Weights of a small GPT-style language model, trained from scratch on English Wikipedia: width 64, tied embeddings.
Each number is 128 + 24 x the weight over its row's rms, rounded and kept within 0 to 255. Layers, rows and columns count from 0. Numbers have three digits each. The size before them is the row's rms in percent of the matrix's.

# layer 16 attention query, 64x64, rms 0.181, rows 0-63, columns 0-63
081:107129131145155119170123105118111133139133128084094162101114082123100109148133081104081122150150090118140155137121098157084132114125158125144134142100098142111110180119123142103141159154086134
088:138085109168130151172140150112108146114092130147082121091119104104131142145105103123145095123127087129149118125124154128165114110158157057132149124137119150170147139112114124102115173104110134
078:178166109099137113108110091109141135134150141111122134131135172112103126128090146144180173116121173113167120137117119140113135119137117134119145097144130078100122086125113105142148110169154080
071:144152054109132133146127138144129151136072123119116141085124150139164121103109133141117158129168115144161089111115132126115103097133138151083098126179106131116108119105134131107154169144094111
085:137128134165099102129147118131155175116141090149166139150143131175078120105125112136134128094126118089180136121129160101138145123149137071117164116147165102167120158120116137114129149130091125
086:114111123141142179114156128162155108093168148139062164123099120137108111123081144138136127129138128111136114138116161121138084115152149121140136148104147131111166121134108118100129091088094075
099:172153102126169141135080096104164131129124105131114156117136116116092138120124096113161146102151145104183125129169157128117144139136143093082097134107125157132115118123156073108133103139103108
079:140149135089140155127104121119142128169151146106162132133127104116121129141165122063105162108123157090161155141150102124099115175164119110102109101142138116119134138198130159139149119133106113
082:148121142114133151109100159146169172141086124130122124133124090096110103096095128179112119158167091130117103147107106096148120159159130101129154162103163155174146127147123122114145112100136127
074:118154176153134145110087097170148130127137119160120136128166110137080126127110100140109107173160122102139132172092114093126122125130164112169132093107152140123085136159118134123144105153093142
079:137120069124127111104158115139122097134123130155120119101126107183119114086123125127107147109146133126085115137149190163115063140108140137131089115090130152125126129118144117154114160103149090
085:130136137147140127097158099126102116160128140127133080085161138164110152137118147089146119170106118105104132084109136111140114103112168126141161142141145096161086133172090136119161087112133110
090:096150108120129167064176151094126100171124121126073114154134134142110100142169133124140151125138117160133102097149123120117127110121111152108127090073125119135148141134140149118113088134093152
096:138174136089111148100106087115105087115133132085141134130087122139164151117160128139141148169154139161112128106099136100160125177121074129083101113161125119149128127142131148122131155108105136
088:151135101127152177163082155127122166155124121153106131163142131097137134158071133148125130134105113126157119138132123101183171178125138102140119117112122141158120083145114140113163160146129117
086:117184099140119119143134110126097099131129154128109121127146159107140129120101161098118079096102106167135155086141111150093141139080133143105157127129108161094116173136151177113146119156120134
088:083114117149090126176097088156155114154111114155110139181104111108143140133152140154081107137164131147136118144122100103079154114111147148136149147123168107123142126141132120105098116115092156
077:101123123141129098107121118113125121151100133095169128121117127108103114102143167121142133128109066108153085114099146119138099144093114122143099115124086130141144115156159097122110173092197125
081:114115145181148152134157112161142172160140139150113137122140155124137136138144137101095109135136163121116140132104143121136111070120140197120107127128118112115133184086166153151140115119096160
078:141120167111107163131109149105149126101152128127128098102145115133099079114154099092122140107100151138144158145126130124111124088193111136113173095140151099133143144112155139158174088133154117
079:146165134159156105133153132114146161085110176156160135153102100143134113188129145084137109110094182136113167162143116124127124162111114097130123165131103123160130125136110136132115108155122115
078:134133133091137127139172097114127098151089090126140086126103170080142143111140112115158135132113150135116130126101171164122118125082160097097143125137164158110135068121137117118160140116152138
088:138123128145110085124125107107132114093116180130182117134118124150157162137138117123147152131163104125156112117140141134109094122120153124119126178114095142146166088199125103125131081154143148
084:132169106100099132160136138141136105110080137118155146143140144113112170164157117119124110099091106134130126146134126138125138063091095095093129141128162146149186105145101111115128143147105158
076:135157141121147084133114112168154177155141111138165093140134150137139104131129170132101128147147126125079158143139129111079139125127166100086116126110136148115145106129132159174153168124103165
089:148128084148154166137088123121088141152160112124102181137130114090149143138136149121128067135152134133164163121150111120111148170146155154118133149129169131137177151127126163113108144140109122
074:161108157116173117151105135107124167110125061152125098095134116135147146104118134116062136097136164147148123142128133127138129112062155138125131102149127170148123117097133134129166135136112109
065:116139116084132160120125138129105140161108084147130096112099113129136155092127142130133149112092077167135099176121169154132134110130119134119177110139192120092129141121100106102123116121111157
089:116145110101161137127122088101157102161106126171142079158144171152096173142146131141170124092120094163129109123097149129126124134137101138107130089153088123091092105133108150131130123131129144
089:121130130135152126129143147109099087159128118081086075084151158110155096137167117117113123106147171118087136153154111149138119144109116146096110116088174154110122130141120137157122121169120145
078:163162117105111135085107125108125129091138076109129143113145122209099096170133123118125122118127141164135122119138099140159124129090153148123119119128131121122098140138152150180169147145165135
084:131130133154105148124103114138065138122113142182134132125107125070110120105131141107141181154110123129143108071168153081124130084118127128164131109137147093116125125131126080144136131117109107
117:135086089119128119153164144127081133143141139097130144143087121140126142143135102150129166144103095149110143113120106205147075075121151151133120122156147120089125108107127130140114133162140128
117:158163154152127154147107133114111124100163113149082146085162130150102078137115133121137148117132128091113134129120160105130150144125164088174141121107132145144089158110151129139160114092103172
135:180113117098122107149125163130101102142174132126118165119159114108111117189129089151095084121133103120116146159150100108125154116122150131142132128097103121120091151106124155100151126140115182
099:111129095125136156109202126135100119114139149127169165127148119159178121114128138093135138114109137113167111133137170136105101121089137104074103143099113140140119081127092109139114113121143110
115:124128081128102092124140118135123188081148132126108132114145122114127089124115083139108107136125144119159113190115114099139093115111084085106141129149117102114127158145076108138094122113127126
117:167096124151133106140129105179129126093114101132102140112123080139102162090106127134154117112118130146157152128136121123156126119148113145145087139130091117148114109083106106089110087123090073
103:140178139124164097134118108145148160127148119121106099150066095076133140124134137133114147102135179128125141095150141145083137133162132094168130128113123162102105097144121159132113118099159117
131:138084119111150150122140132098142105129148116155141125132162123168087134136128147108162156158103130102156116133117141166139099196148112168114113118105070135106111157144139140132172130110121092
105:122089138107151094165113159121101153145098115146139109164138113108089136135119130132080102142091151110094161143143145149130114093126105163161136130147108093141150112139138081131137092114183137
114:116142119146111144095080072149120115113167107150117100096161143137166115104147118139116125143133068098096125139138134113091129120147153126115176101094148143143108141168129158147130128139122172
115:122089091082141104140129093113117107125136130139131091105139140133114090153127126139124145140114117096057153147119120103081124100091107133145120117125146108074095090137145135135170147161103132
116:138094145132143148117155124154105125100070128088138111148143129126131120147139129148145118134108122100118105119124167149144156152098088085166131125156162135159147119149123117085121082159189106
120:146153178113136125079137112110140144144139180124159159132162113101088106132122114103153138132159130135111116121125133086144141085119156088097112124108121121152104141128130146194153103162105122
107:161144177120127140116116104168108121125168141079114103099098149133163089153102130136112144154112136141107159123117061087137102120123120112163113128157149096154125129109123173111146138131129107
095:090131176076082132082148124128105143133126145106172062156128135131155110139113089149118152116149119125131098129100132139097103134117116144128098169133131099151111124112157145146102135135096107
120:156119122136078147146128095139141139106153145124102105155149113088099088137157139152125085134136120136153174162110134106072087139100135160129167119144122138136143155112164153117175121144129117
117:149128123124115153116134128122145116139095125132146148088136117126110134169146111130156090135140159106121153127102135092151179160067161127101153189130147149175112117114141126088138137088118154
124:131179090170136180131133147055080086092169116105113122093133125138129134120138128144101094123116115166123137131136138118138157131126127131139151180076130126121143142125146132123133123133132098
107:137140135098110134147143153131118155157155123165141141146116139143122099105112114105079160138136159113128136111127088196115129110166131166140106123107117077140123136138153124157102130071082107
123:078151121140115137172151109135122108087112158141142098109103133156163161134129156134096105121142111172095115136091165101121153080099138113156168122160116142142112088132109146115152133104143126
112:150145115186170128135120151141108128133115156142133157094143124125124127087054137057163146130139125094136161140120125111079136140122157094108142122115138161120137131128142119156134106150155127
118:128137145095117130124115115098136130131090108117198094123092129098144121133136087126119155103127083107161092138124126136153124155086148145086121171183134103117162111128147109126128139123137166
093:104097127106090156145103123144162118133162105170176132129108140081122130101136113159112108146127096127118112113141165167135075067109166157155127140116138108113104097120154117129139138111125128
112:126097105099082144142121133150120127142076134114111126129126160106086138129169107154130138171099101107113110103104102132097171110115081110119099140136139132152126087169121099153097104136158144
116:136119118104142131121086080148121120148151109100114100121119144139087136069152160141138118081136122137091128119108130115144121125105146073127061115146115157134127123114133134178136127076137120
109:114081124138129114158101150129111155115120149120154136109134156104168118175088163151089131115136088162144116159142159117131145120164141122147105141138158124158155064144122145130112156172118135
120:148134170133154132097102134086108133095125151113100126133175116121104108109104154123158096153120141151110148082169131105192134116121123135145132076126095143127158134102135174113117132154133112
136:098074138164146148191128121114124128147098161114107158130135107113152128113075136150139117103135077116137132135121098176096122116114167101130180130142152134117158148123162137132133115105121118
102:114093090126139106143120145151130152127138116154125123098133144139108171133131154105130118164174139143148136099075157137166155110164107176124082075135157103087149109114108128152130136118124145
110:131145091142096138132121143132120089131128072095110137056141135137158162120124117134109099126111132126112125126098109127142110147128105146150161179130180103145173145121119085115108119121120085
117:145102134143113121099115146106114117085128088115131186112122105134113118182131116092121170173145148103146132111098157114152097162112112102154143126135097141130106130113149160183102104112130142
110:137119141120134117104140112119106116125170087111140137109136141132111140111117121134145143109143143155151133120110138080114083126168133194139101130190181092092112154147112122156160110134159150
# layer 16 attention key, 32x64, rms 0.185, rows 0-31, columns 0-63
102:107093101121121121174155116105097116148170125131119138105139088104144099123112097190128166114140070144132125145146107162119095086141160140121114115154138127087093115107141108135119158122123117
104:145170124155134139119077158098146118129130107125073147110136110153122094153130124082108113103128110111123142110134145140122141136136144067164182112125143160124120181094127151143161144104121127
112:149106150125134136096110142115138147125155129098072131126162111121096095162146128136139087088134110150122135186140148141130163115146114152131140123107142091091112161156115175140128106176107099
081:120112060122125122140144142135148125111130107126149107063127090154128148123127164088109117160148127118183155105114164144126116117107136161134075172157126120127121120106175137126128122141132107
106:110155133177143103138163096144113156092176128126151095136179111169120136131104118125134093102144120079134096124138115152162114131127140100180123136144131110146090147146111132106083118130103122
103:144111115122148130165111122153166139107147133123115151140096096149099141114077107166160118113151144102150149129124105091173085110126119130125126124122115128133160156074098123086113094127096086
099:149133147156112089120073117133139121135144112124154136127104095114109125147105144153149146101117171068119150121169166149148137135151129085095105147078122150159103114144117146133118174117137104
111:129119109105121127083108172110144102139110151113113165151137100113124137118128145082121191135142145104137100123132092160104086136159124164128112090133059125146092132127149128126113118150097120
100:127105182111171115149118138173160136120114122133163107124156122101144136129122108146139092108136103119084140116181143152183115109114136142148165124109102118175150122085156102140153133139142144
100:131166136142110132127117095147141139121126139150097096116171154131109122115133130121132132176122117104126157110143136072086138127142139066137180098104144124155099109105152129162133172160096149
096:168161129118118124148129127126136136171122133134130110152132132150127135112091125103132129155135123094102151138122119136101091065150205148113127123128181112096101101130137167150166099167134129
097:126109094121130125093147160131117103109117066120152101113136129138136136101137125152133129155117119114127097118141119132151118129081090137114177106147167135160106096115058101104152090139166120
101:117140132112092123102115081149130092119124094182119167154151124154065089107159161113147124133138094128118111149120157097121135150083124141128113126109107140084126150141147135146145089122128156
104:108160165103102169136110143176118114106156115115142134112116120122113119092119121145077135145120150153143121138107089096136118139163148120127135139149197177112113139150120178119174138128117113
100:120135137098087130131103104141124137105150171121131130137103117144178111162119136150074168143167149121110116102131091151160161152088112125144148133134106129101091082143168160142155145132127117
106:111177101117132090175150110117151121126124146105117165122156147127128108142090130153114106122152098136149127132155133128093132156140094167103162107102129158166115138142136158097196108155125140
099:093146122116124148127114149117133098158111092077065142130139133137141147126169128131159100117139100117124124125112119104150176164098117133119117185129185107161146120128124141148112112081113133
101:116158116161093154118079138100093138143125124099139124072129148140131143144112114113111113084117133127152149147115144099110137140096140147126174140141113093110114144088176115119147130123193095
089:094094120113157139130138170149146170090165178182165161161146122155144128176130127113140180141130120111116142107148115097148126114167128160144116124105134131118129133126162091142132131113123136
110:100145144130095137157112114096093121123111128130131129104120149132118143147130152153130119161112085109117136107133192115103094089154137119167149157160133071132148064153094124105150133134138131
096:137137111143142109159143121116147110138127078179118161093127136133122089116124145041102113152091166092136132161148139147129144162128117100098128128126119102118153130131153081115132147144106126
099:103143124117151082107145101118141131120081163105152102121111117091186123090172108128122137140135111122117107143127117118133178111094135143180099133099158129118133113101129152155151128139181132
085:079112118101134086116138098135175147176117135107167124119118122125127127148107159159116161110137099155106130091076125148115139095137122134116118108109132073078142134106145137111154162149148133
097:115129130129108120161135123162185081150135108145150078151138089085173161133147087151137132150128133130107085127134137163115170090097113146140142120119168105123146117143140103120108110138127148
095:123180126129162155129105120169166145184133071155115117120114137157127105128132135134085170124161118114089125144137130095087114124113144147149104136097140157144141100119100119147088136112103137
101:135079152160147128178111099126095114126108121121158170131156135114175118128178133113104109152131129134107151142112133147154131181149146159119156115159167144123142098095131138124118160174117110
102:165097104094129172130110141147097110135111118127111138122155148106096106105062108127124131136140130112105127139119182092165095184132125140154112089117129156125113123149110124142113118118179103
110:098092098174107123193144160126078094166093139161114120118137129137157107131143152137094118109133122160115116150183121121123124100138139075122147123116143128125144150111104127082121121144132138
091:117118117101139113130118114091148127170180170160135126140110152142127143091153122116180101136152126129121107088107169110133142076168119180112141101167093144126104111121105120136111142133125132
094:102093132161166151149126132119119105148122150116116116108079132135160139160132103146119139124076162092116116117106079078102124115131091151140139157182157144146108148126159125145143089140134126
100:153153111132112113114151144079099135121143062124107120117148079120121070163110121116147152158150168114145084092142155111158131135143113163148107120151127131135108169124140157129151149121116115
100:116158151146172113110088095128108099098155144143128129072115134163150140095107162123125152143187134140103149109127111133155126126156135155093137092149131091132149159122142130180160125121141126
# layer 16 attention value, 32x64, rms 0.135, rows 0-31, columns 0-63
094:090141147136112152122114125167103149181117150122095112191108125127104090115125157094158088137183123121136157158131114121117098118117119090126147134149150135116115125142143114147109141160128072
091:151152138151146131106121149135147113141153185070123156113149068097126169096135121156116135105147144113123125104157147122160127156136120121141149117126093073134120085102104098143124148142119107
103:202141130135129105105110123169126146091131144142091179116135154174160106121114125130157115096147083148089148125114130151100133109124101100128161171122107117133132130105140143116104132111152157
108:157167092129105112142107159100102123134159135160141127133097122114141123145096172164161164152098165113127082191134160127120125107160135129150165152137133151097142125104161128138126138110125152
107:149090116069130121111100143149127138126117121129105112148088084124147129123136158133115118100103112071144139075071135132155138162141142104130122142170108146138091137120142069113132116114133120
099:142141147104075130114122098089099131142119131128098164120109154111166102156131130075106090164147149113138085116105134095089080100153124126150125111129138126158140129127103143120106171100113111
099:157087112135147112158090080152123147107153097166138100157144084098151124182142128161142082177125121115113123118151165143125115128116116123114134115157135122139118143146136148094129182138130114
104:119131127096119104147104105126115151122126119152117149146177144150105110127195072131140117127096184115157130142108115085133150118141127146131132139155130107120103122080122138117196100108140132
102:102119150105092133124108142115150144098148128139095147133150063168127143126113170112111095125125136152088138128105111158153110150123173139170096090141157116183120124120141155135120105109093131
096:135140143101175140149129107094130135149141131102152172105115087139122102127130126134146106173094085103156124150152109121124128158077117091084109097141138105132129088137141100163174132143117129
102:098120121133153133138155140099135177156129104109133168166122130116123147040154142105160156116107134125108116129081146120131122135157111119102140092169151109113154149133131133132140126092157098
098:131147130140112090137138127135114087105116108123097131185142152142092115149108138115079114134082119090117132109104141157144130106164124137140118126129121153127165155094113151184133136126149061
097:204137085159131123132159139184136128168104106140114145110111133125104156137174121082101158123174115102134129107121124100130144113114124147143132111146114108133113125090142137106168147161125138
103:120138109122153120106104149137111163156139118116112167185155126125134116122092128147109080148162153136128138072162127115165160072110126120134105088116130127144090121119157132143123154103157159
104:137169132102090105123142147147134139121116135132183139133148100143160094136131091147113122072149134163142136135129148127080061133121176148099147114116171134129129114093111119140123114160121106
097:163112127132145111149142135050139150149126145113125102149125135145102111128131099122133118117133109165127093081132151118117140114176085152132090161162129168142150141104089159105112103148106147
103:076117108186144136108161149117120108089150143118117139163106102143164174142096083122157134139140113102145129137121158120099115137106167153153129146077119160156140117145157123109119114125149153
110:163126105090153145102137103120164114168104086106104117146139147139158120118112121138131155121111118143123117110092144100145117102130168157126150164092127077124146127126144113084131131174066121
097:105124169146126144148117128135175118102134110115162127142109111101152128149086118099151122153088133148170140126104110134097135096109168139130090146101097085166092140106119148129188121134116109
100:144170165154143135102186147098137113108145130128113124147154120094098131156110143126098146099078131149074109107112125101121108161106113096089151109157094132150095129142123151144113130130157147
103:120124158113124071164147117122138137140089107132129153187106114159115118142116120133136132137163146148076164135094140122126113099128101089158095114132123081107136108108099108117107089142111166
098:184154138112074150120144113089111149165146106155142071128136096144144163149119138123126142102130110124175161097093131106153159128148149137138128132103141129146136168130120115151116101086115109
089:146138137131118106135098117131124175134159142132152132134123097171138126157094150130093124100107102113115133160112137099113169112080102127134131119119160202107134111125077131103145180103125132
102:130183143137160103151158114158124129128136136125128165136137141116113131119152123141103122141136100118113125138084086112109131141167166128183068183146111124139129144141163122088130163107155100
096:102138145077175166157144106125124130121125138115150130111146115143122125137145122066124132055124156096129112133094133150126121104105142127111134100145095116111143162112142150066102114110124160
097:127109119118151125123112128100080128122124084149179164173151097113127114111164107123168125144143128115128135103088091133131140118118093162155159128087107173147141109094140162132125129100129090
097:112130143121122114176142116137107143142077121100112133136139130106101175119129147137171117106144104123165113087125122152147096136109144179110144182129120163130161127096087127127124168138094168
097:121178139111183130146101159131114129103103120112121121130139104137145132129167110114102150177131138158144137174140132104151113130140140112133130134122072113142118171159085149170094167152161137
101:109135135101145106147129116135119096133157077131147114104099153190126089147142120128143124079120112158141094153168148092134093107154086136117122127126121106167110144089124099095153132134101119
101:157101139070167103164173174096147143107132101132122088090128118102119166132118138080114131100184140131109120134134101103111126102137125130128146168161140143099119115144110131130163135121122139
099:120137125158112149146114121083133145157142153137141153102137168132095105165133069147114151125180119105098128143102105190128121110097142139103127157150104130169108142143125106166132112163121125
103:137138123118166138149120109109154103100097103164119126134092122144127147145150153146096122113129129161186151140157150175172138144134072145122159138109165152131107086167138137122151155103119141
# layer 16 attention output (transposed), 64x64, rms 0.352, rows 0-63, columns 0-63
095:066113190117142124125088129126120120095120133079132127075114150102127110134144138123164125155110134124102140119098110141146151149100139111127128136108177154116180112123119154165101123114160152
104:127080106159095153144149161093082139175130107139115167107178114096144089155148112144094110114129119150125125129123112114151132106110129142121154147095106147096079125113139169115119116118157125
084:109102160111174090130125139152142130119161164103140136133127080168111121142127102148122125132143150099104092146110160129161128187127126171168114176152099090142118135134124103151118115103140123
105:140102114139152147115167163141121104099163130158094099119141093113127121124068117145119126112106140133152114131166134142149126127071120117163136126136123163137085159165103127101110068115149130
106:131146173104139116099155141170184150080113121115124149159111162067127142142130118142129147131127093135119158094109137089114159115142098172115145092086107144120139147134134104123135121133102145
094:107131156131105098115170102132163148112143125119139090120113141126151133128185118115128115086144085147110132146108088127107167114130161151142139152135174098138136130117116146198132173103135134
105:132136117174142103125166106158137144099165125123106137123091070118134108120106145132148127093148114129144100122192094110140090084143116095160137127143150154154153165133109108153130099113123137
108:147108113101114155171145156151158138116109126154129110118129115128077150127138125130109115148149122112123125129142163143094089032150123160110110126135125096145123159101110110108147088156149136
106:070134110133107126147107147161106118121171187091133150129120118131137123141135145163131140107131094180150123144122118154110129099176135134107104148107121101072130104133164141125104159137089125
093:137131141134154134143165153134127092129119072177103119104146134123132080092145131081058148147117098118125109121109156140132120108135148101147139138148145153143107146148102097142161109119090147
096:130107125116093117140121158149110065103136124149093106142127115107122120143147097103124129151130133131130158149099140164146105061169122155146137111146157178122136178133103162144156134118124162
098:152107098094162113118129140163156120088146145079124141161116085170091134111116120136133154112131134093157104085110102162151144101108097140122140166106101108131092104092113108135137121135103119
095:164114146120136097143087100164123169097102130147130069153127142092134120133138118127111167137128135138111127128175123097103093122121130157129186116103181123131139160139160126126126117117160090
096:107139126179106141164144086124124149115124139137132200131116143145102113141080137161087066130099132161115146121119136125141147144144151106129112163137148163108152118124146155136119130123134178
100:150116106111088154154099119079122089109153120144115116106155142086161141129134137102118111162137155119097130111121157130137120134165144170131154111157158112097104095089157138194124137136129136
096:173126132116100140146090128120149136145092086126137156100123069157118172160148128150143111134134162125174122111139161095120105131128089160145142134138126114132135134105150090128134130084151076
100:159171133138129105170135170086121141125157121085121142139103135072102126173129137140092110104120181149158157102131108132103134156097130125083116168122129140154124152139118158110130107135131142
119:134119121124168152139120148123122105141118099148112118101123118104168133148152103087090165166136159142124109135129092139135147127145128216140106105139157125133132142098167138178148126107157116
111:185144110104116135149100127130125138137171146154164177134107135124133114155130149096129129102155109141129167130138138091108143084165126117087163085123172141141129124097151102098116150161136151
105:123132093126102156145083161144147155149070154146151141143096144126152139125135159133161098111161137110121103137156130166104139191136087099127149121118116148137129103142138124098149169138095133
115:130168118117115108098125126101123125090120102079139117120148119107160113133144099057136114135100170105151114120120141111140150164097111155169141141171174089161123122127146109123139098115138143
097:144142155120097098126118093151112087152118126138144165179105129097163141087132154165161155140126156131113132125149107109149130085124122178118104111143085096095154107143108144127133138158146096
085:148107120146172122094123135113163131114080113078128138144134104149105159094104098103141082113138157113147088147123145115145136134122122098135089141135090149169103158119110153144136077129110106
093:096129133109193116111105155117151139144142101074150104157126154162111128141122115159139133114133101120150146118118148082129109129130108129100143105085098180189135132144137129131128094158148113
096:143110108116154085181115165168149137149146120161153139158126157144177103137124104125138175145126143097154130105148120141123120082129108133139090150110126152122108109119180093136164135114099137
103:153134136121127152139127148132156143114148128142130128161126129097087151138086075177150073106118131152137099144110120148158113065120145142137160144108166135170102132130089110118119127170132130
109:134123141145132104119124185139153150093137128073135153101139097153118094186131069139130108100123131112118123138124133142155111110127131182131138129100145092159118154072137142148132120133151153
086:155128116120101153141166138117172145157166081169116124110122125097078140152140125181127146127083092137160096152147108111131118166107095127097139118126161148137131134153118095122100113133136107
094:168087125133136164107141123139091138092178098106128148110143094132141124112118115148087139116083133154126139102114108105154135119156093149159161103150141094147111152134150111126175125092139090
098:163141137149147117157110141152112126108157148175179143120132112111097133090103141128119097118110125128136122114143118091117117147119077133141153126145080102079155151102147065125126156138164139
084:131151131159105121147105114161138162132089130125114103126119130147154109106161157152110114143134112192103145171093097093108169139149133118129093191083160120133124132122108136124138111131100121
095:160139144139134125088159128140112153074146132146136131137127115161100111132082134078111147116101156118140118116128088073157119156134140098159161146115134110144135111170147096122153119135144072
092:105130110117103126093186153116132126132140128137104159145167152151173139150118147110124147073148133173120101176156133140114149167132128149111089117148101103126108142125121091115139110132087163
110:117152121141142116133095135146160121123088144113089121156085175154126104128157121160128115113133080153156115148103136124069164141131141073099112186106145112147149126150128152125124123124111132
113:105125147156173147109133151124088105123084175064119110121108161110145170117154158138133124136097168131111159123108096110129157124138124136142146103126150151140169155167114164121118151135130121
091:141108156112117123097150110128126108103101104161158086149119152140069179099138137106137086104134113131088174099147104118123104136117130091114118124144156103110169133163125112106163151127124113
101:098120120155133106097129122101120137154153175112177124112134177134111137164149100137152140107137147146115136154123071154099119132139155113139130173102141104153113106134132173155124189150126141
106:138114107122138156100127165163123118085114094133168109144124118123157140158129095128135143126083148123130130107142084171167098115102098135089141123145183120143144119129141095138128074161157118
094:144156144124167154108107143082120096137133111115113178120164139100113125147161146117134127152140170157165120164078097104115166170133115144141120160120132138102133116097132149150137111132119075
086:158086156107115105154161154118110125135114118113177120146138088124132127165100103129139135145132069130125109136141157154133160114093109141193133111157125184141143106122128100100131148129098141
104:171128143116137121145097132113114122125104112121121120088119172104082141101175125128133094179132103147106153122107099091113149137142114139099184126114172133114161116118093143114119108136180129
094:103145102153076122135105111103140149156114136141110151111132121097128102133144184167173112130147111149151111138134108153139115143167156121151143132128112180112128095134112169118097143115191127
108:129146121101124122150111117149123097163117169172153124165133132137155133107104113127111127099151132135104124167156137108111121116085157113109152120151147161142074141149117176084152074163115128
108:089168154139150150137103105167144125160126153134127111108126138140173125092122108163160129113139118155115110140097118119122136178088136156135085183143170110086152122121145103119114136100120153
088:122148123149120102172126156100165138145082111085143134136116091170155149140135121157127116127147134104144101120121154145153146127115124132127102140120097092090145112064121169116079143128131086
110:082145180133114138167130122102124134118107165113095094082115107095150164134131122144158123104135099131125115164132128150121169098140155164124151161151148081128151132141089133135086126133104138
117:136131080113150121152145129139156117142164101094133142164149139151101105140171112108107129139103110134123121147126082147175156175105074135123090127122157138110150184132139097107146103122130131
102:108167131127110125156165156180134123071116152147168122145159129101129117131095128147138137096109130135116101141124078120128100145113145156101104114091141131138095151137158103130137082164154160
107:173153176131143133101082132138150128168143111112078125105122128150107122104147138095177120143127137133108185109117128146117094140156126143105102086133149127137111172118091154134118110103146100
090:129118146163150127078075127138107110120114150116116151083147110117103124116142118126158149121148120109139139121143104121098114066128122122114117151151117100094148114095123119157178184105127078
090:113136151142138153135116145099086089124116102118061092106120137131149089110137145163156154127128133113134117048133152115132132117126120137113136093141105129143142117133108075125118124081154099
091:089148109156141126132119119122101070149140196142164108134141100099153133112138168150122183132137093146149126149141094114130117127118128092121093135141166135093146120139138137101124095145162105
094:135103148130120174178086140131140136132104128141126086133103145099136143153112142149144090114125125138092121155148108105108167138089095128114189156126156174155166140121157142112111100123129148
090:089129070114123159088119115150134147120104132143128106126116154135114132105100117131128082142128099138120141145118089192118090078154127121122109173119143154115138134144125096108141186134164131
099:133134061130093165117135141101121115111169100148118105115124168106133106158178131150113093133093139144110129106136096194166134126128130149114142126143144108103125078131126155127099118136117148
105:143129121145110142109143164111141087131102166092118186132145083137151095120121107096129129095144126148102118150117113132155179136082130158112141170099107096116169126105120135119127124109151167
101:123139091138091155118074124125141099124138129134127120166117137084098134146142151105102139144140155107097161140182135152126131132174091150127121096160136128167128104148110183147111098160123138
090:139130150176129110129098153146103149117117125078072180149150127076158143123120134145116123117111142086130118141124103114119123104172133141144133102143100157076137150112131140086156131103149109
099:134118084129116099128134086135173167134127130159129130158110127136110108104111115086112126146130118113142122120145150103120137110155165042164093145139111103134146110124099091124082156112137112
099:096094098089132170116142092116132125149086143077114121144141103124133142108120118140138095154154117124135099141161207135118137139119083116146111133148171129113095109102093142101144124124129139
112:106120098079126101136159163095131129148120108122157148115139140126132150181148143095139174155135155078148118088127157172120144110090100159115093125139118149110109084147155108126120130136140134
096:121100097092101126094135130091130122147090110167147093163142136157114107146128127118115112094103154132106100163177153144141102090103155125100141103126117117154103120102137177142102096158136144
113:142137113130149137075133159115143130112094136133142141123123090140105103110049155079145127120145156098133116089162128117167124183168108131128109116125099153121150156114139111121145101132124147
105:146133167140130141158134118129107144144183177128137144104123130087098124105159088169124137169149100131133116134125144167126096112160126099080108104118106135126099117131061119143117123149112146
# layer 16 MLP up, 256x64, rms 0.341, rows 0-10, columns 0-63
101:133156124124112148156153119137125103108112106112148141155118140144076135172125070179114130150141148141119158088142134097164131171123163140122149130134133111106110123114166103115160096122084167
098:134092157146073141165117142105089163134141093141136117132095101123153159166147128119098163125140116111129106163140124138131139132102115047126133123125129118164112145110069142136115147137121137
101:135125141125126095163156137126116130158095121152132088143112153139108058167130092116133106181125131139168142144157132108125138146112106137169105124118098136139160117097090157094167146130115104
089:123105122113125138123162131162162088105124124167094111068104167144126112095124131131131173128095100122156122088113121146147155124136131107156135153093128084134142097121126145109140131174082148
100:106126105129081135126100135132143133121173123185155132123122099101151136162122098113155108106140131120110118081166109152155111130113127088134095185191102108134129152136154128108131141117109140
093:136169139144091127116158155119125117129140094135108133073154111151106109126098131100127164166108131146126116144153118139142117128115126116131170079148101157098142102160135118107180142126196138
084:112098146124138137150137144181103166093185121114118139079098110140112134134117117135186136108130128115144146119102130145123141158136127131157077074131145116150138130145160098087115125119170134
097:187102139144124119087117143128109119113134148150130075168106113133142092131125137132141135123168160100138093120157124172122097118078118143170197143119132148126124143121132166117131129100122114
105:153136132079133110134108109091127152134156122110109133126114132127114140135132085142188122123148162143154117136118155083103165147129084128092138153137086149134154143093180171119129164126118152
094:126138137124099127111121112154137092073106115134097147101138161160125135114099084179129150127148128121132153157159115135122108093118135113155077093124121123149142119088187106101151116091133145
107:086103143129166157128107173135090127144136108157131157126134131147139147134181113130131164137155143122137142143151106093157106157096141149143110060118133168086169150109134123147142099135129134
# layer 16 MLP down (transposed), 256x64, rms 0.113, rows 0-10, columns 0-63
099:134134131140076099147123091117160140116134130160121130116132155134154110140119170108156092132103142101172132156163106180134165100113113160146151111119135105134195153141107111157131128157145116
097:141154114123116152158132136137135102108140081141117145142130122146142159122145130067086180159112136158144096166132098126140090124100118148131118126182155120092103097136136090147164125153126111
101:145141146132100125123113132158092127121139172139104107158131094146133102103183100122093140130135158147113131136128113134164195111156154128100164126165137150093138135116156170167125142153115152
085:179110092105123103081167159134135102077127146127156143133116105131146162083112131139172095142169121127143133154093126178133136116145142126145124134105099110118101121169127102121125086121127132
097:127155154128147124190099119123084107138110081113103112105114148104086101123080092130166151144134135085134081143120161094139099148108131130114103111140164116109155107122124132121119113158139114
100:118132126105053105112134128163165096123172091139129138132075115099139122125124103171152127100139094110104169133082111116159128160098135107144108111153134143147113108132138122117113125162153126
084:118155112122116094115156142131141147131083117118114121137116139139130138141083149075131137117152134118116163139132139167099111158150108135110151133164036108151140107091099150133122165160123125
095:097154159139127117166163119111151135126128136152154118102124073112168171083145124122126112108153134116149150109091158148120125137098181140091097144131123123133118110131109098159116153152126073
109:088115080113113134147115109126148146141146155072169109093115108144111126134148110109160162112119128111102136126118166146107127109145097062111127098112075108107110096112151112124118136162142121
096:128106088054143140140129183129089141137149164116153166118113154149101111093120133114122158131113172103118120122098138133121131143094131108126119140121104102134178085107127121097127102145142156
099:154070125075107111153104080123144075102135139115104127136128117112143132094113134127117117123127144130101082101104147138148110154137139142118127172137152111142106145137138101147156177141103183